Weights of a small transformer language model.
Size: 16 layers, width 64, 2 heads of 32, MLP 256 tanh GELU, vocabulary 8192.
Architecture: LayerNorm before each block, rotary positions, no biases in attention or MLP, untied embeddings.
Each number is 500 + 50 x the weight over its row's rms, rounded and kept within 0 to 999. Layers, rows and columns count from 0. Numbers have three digits each. The size before them is the row's rms in percent of the matrix's.

# up: layer 4 MLP up, 256x64, rms 0.0638, rows 36-55, columns 0-63
# down: layer 4 MLP down (transposed), 256x64, rms 0.0555, rows 36-55, columns 0-63
up36 093:505452482511515488561522501507569491402485555457491540536431541549590406482509537505475537500469485588457479424394424565433536465629524475478548492536471448409463531510531473431421559456528505
down36 072:464519478531491517598577486544516546425456510506496545464443516524543390487530511546468471551443497612470528369409414546505462435565443527502517503568440484559545481537558445508423563495471512
up37 111:466553514536502524502450570495520440505497517556536502458438459569511507473530507546507517503467479517410569497412505403506498392571529505586490496508389458481448604566539523500555548531378407
down37 121:520550421550484549494503505458577450499439439529469592494406548507494465529567531489522499410448492513502514482449477455531459421630491559567539583484432439429471568496543541499528558541405456
up38 039:463534481526378529547514557504573451524567507489516529479578539546534477519551487377490558507475424461523560495476434538531534445595576603577433446465496395474562493479516490431460490523511481
down38 028:424615467537375531527541494501509446464550463467504494497550505525473491563546497380492526563490461473471512520427374508537520446573543602541475446452473473525595495526518474411513562503467493
up39 099:532425487514519452517450466489547456453443423381518459445542566510547541584432592495584431439517460514465413489529412521496478528512529503550491451472547445541499546466529463517553549509640483
down39 093:551549515488482533520466532515424498534597551530465483570497462494478518405560385422404549575478579457493534458474529484517591505440476554484537517562543583442498466514556475494436416438451442
up40 112:489573502557581505473570452416503481458469490535524491546516478568408578530521481453435511459579522427428499456430515516516523457538452631589424475509446551587485495492444535562469466508575478
down40 086:450517565444597533468590481439532509489555503516506529526511489483447647481571534523440513483480538536462478439456556484516541485532446561521429468526485604562485457452366487489466397503443483
up41 094:580549504491523491495534459529515488407499436547613503441542489524487586515492450554498566461471537546434471578463460579371503374528465502510395473495459510454567495498520493574559495443524472
down41 106:343515424515464476557480524534476524567577547534418533466418539505546414507538550475468449550508455400552539411531542502523516622459549526475490518498510447546457507480511457459437495557531545
up42 088:491552515491514428509489524497492436491572493521428528514537395549417501519515486545516505528562539428450556486443601519474559501396422550560522469390464455480510582550487474543452557445610461
down42 085:487469565533451500425437422469550521450504476425614435558535519485512476492473464548443499475356525508546404585527523491559443471546493466508539554589551542444537471478498523513608502467457537
up43 129:446582472527424443495489526576530433460528551441474525521603448510522503477523503561479452516534584560480596465396499554470415561526498554517491542488446473445442413594487500502524464427584469
down43 108:506511493489424444513538504476549541549504451534478534436555458478603488543537434624449454555509442553597531525373535489441467575497580468477494494484488477505424473553492434524483443471612473
up44 101:519611495529478468459514573521469511564470475549554535488491510573485489561468417528439448551413502513480559546381500456462547432482467539464468493494436443572471603533489545460528578530461378
down44 104:520563559508587511548425481452548417489440526491459558501510446501438544540524528506512536383530523528570468553502523525517449547350521512514503455463461602473556444565509481515394512413500467
up45 100:486517563398512460495441468479551549482475502495550554470495459567449360524469509611541507523510506404552442510557529560517522449484457491527500508432514519439472574585510387477568492509579429
down45 140:515469489587482580457559482485530451527486441534433553563525533430502590485443526408479496427468471562443536473409506473535494476483484510483519514505427495600565429514470613471544528449441617
up46 107:518449550558512520497419471527596490481588469443489477512542516566510464526554516511433577422504532526447462504416370520515540530594380526476454522555455490435477443517596529506454503490561455
down46 097:539439593513525441512455460464517489387596550449533537428582502550572564504482496491441587486484484524502427515551474547450496431537456513514469538536442626458496414448589508525486475465452474
up47 122:417539490482496432493508509442498492515600388506495529550428571457512482487554458428387520566467441481509506612466509570586544514469514420516508430537459454553593552504470517487484470526547423
down47 110:444483530490528560507491492466551480512535458464469563561434584482422537448466443362439555571526507525435533632504487498547547490493484462507459483577497463575591482450481446394523488518479566
up48 103:541585479525434533501515627439594537496482444479581475500516462636520483502560461480587532590531472485393501547547477464453468498433526472519449499462532525461460499526558434495530470507475395
down48 098:433483482558605600474487589572392500572471558446431545536445517429546512491484549433497577495489487504551506475501516530533401468468534526437524492431457507549549445497537479463432431458547577
up49 098:503532519542536460525448413513542503472405511554558447465583468464393484605530497568553487527464537482510520418371453513575571461484518616495541504546519479541401477473473526471466549507503469
down49 113:479530530444450480460593472517437465543526547470507570572541547564569487429408536411408517527519554485524490543583553524448485506459396385546472503451413467500569553506569529505519472476501480
up50 093:364553485492478428550424561489508470524482490551608510425449484530460517505528538597483474512451463464502553482402545498435508445543425500556563572545459540532471505536558530548554519441519394
down50 099:581460525443512464454575484551492567567468516520413519514615530559559526514440480489513567489506434490458381483542440459551486511526582473403466361468482531492537467495490556477464464511554557
up51 102:531591449482475488474452422469542433403599539493597495494487493536588462544474482540513555565534526496472437473496549470589569560584521456491406470438471483558555511569411486502511508488418474
down51 072:473558477562409475426493410437530423381509506446547531492479467522522538533446510529530599525528515543394487534504495533538580562553521488492404507483480500589500548597438469457552522443441508
up52 109:479469520488452475545591462470507459409490436498420518450616561417497447474559519548571522480465533492523541587430462491521423526498517519574598587565436415464442525513485487481428459537523514
down52 104:531522496397557466473506493465536548422511512384564443513587460483439485475524548594497450542518500459412459552500530456527484485432523462515481467465513460543601469452573491617476603491571498
up53 093:457415463509596555478502501467491504467606458533517510509472483556510504484445409502469516545520416416522433494506533458511591483638435558513462438485520548536627502444459558504552552441493493
down53 069:479502491424518447480550558535470578467551551516477490485560469464512506473429451489474455549477466481471487569564521401447459470478563428625527579582611517452489477622520461478475482510491407
up54 120:495549545547463439573498490494461457531553523520514540502627419460538418461544434555375464530484448501561579503387506521442484521527499495540479532520491483515460534559448474480515423570558390
down54 133:557537503458464487582415547546445499511480537455541466436441466524513407490488349579549495589452455509515496510527507517504471522550506467490402491555585533542453537566521489445472419551604481
up55 099:490556526511527540546537463449456496456571429544609543412540426560423535465526506495534490489353524477505438544473530407402457481496538424564497552526535514546506479552458498554458559439512545
down55 093:515519413516508482496487543535501508532441539472453560537421506488582493531507476490483537485642550499479579465431476595524603434576395532472440458501481486438418513443490536451522505574502408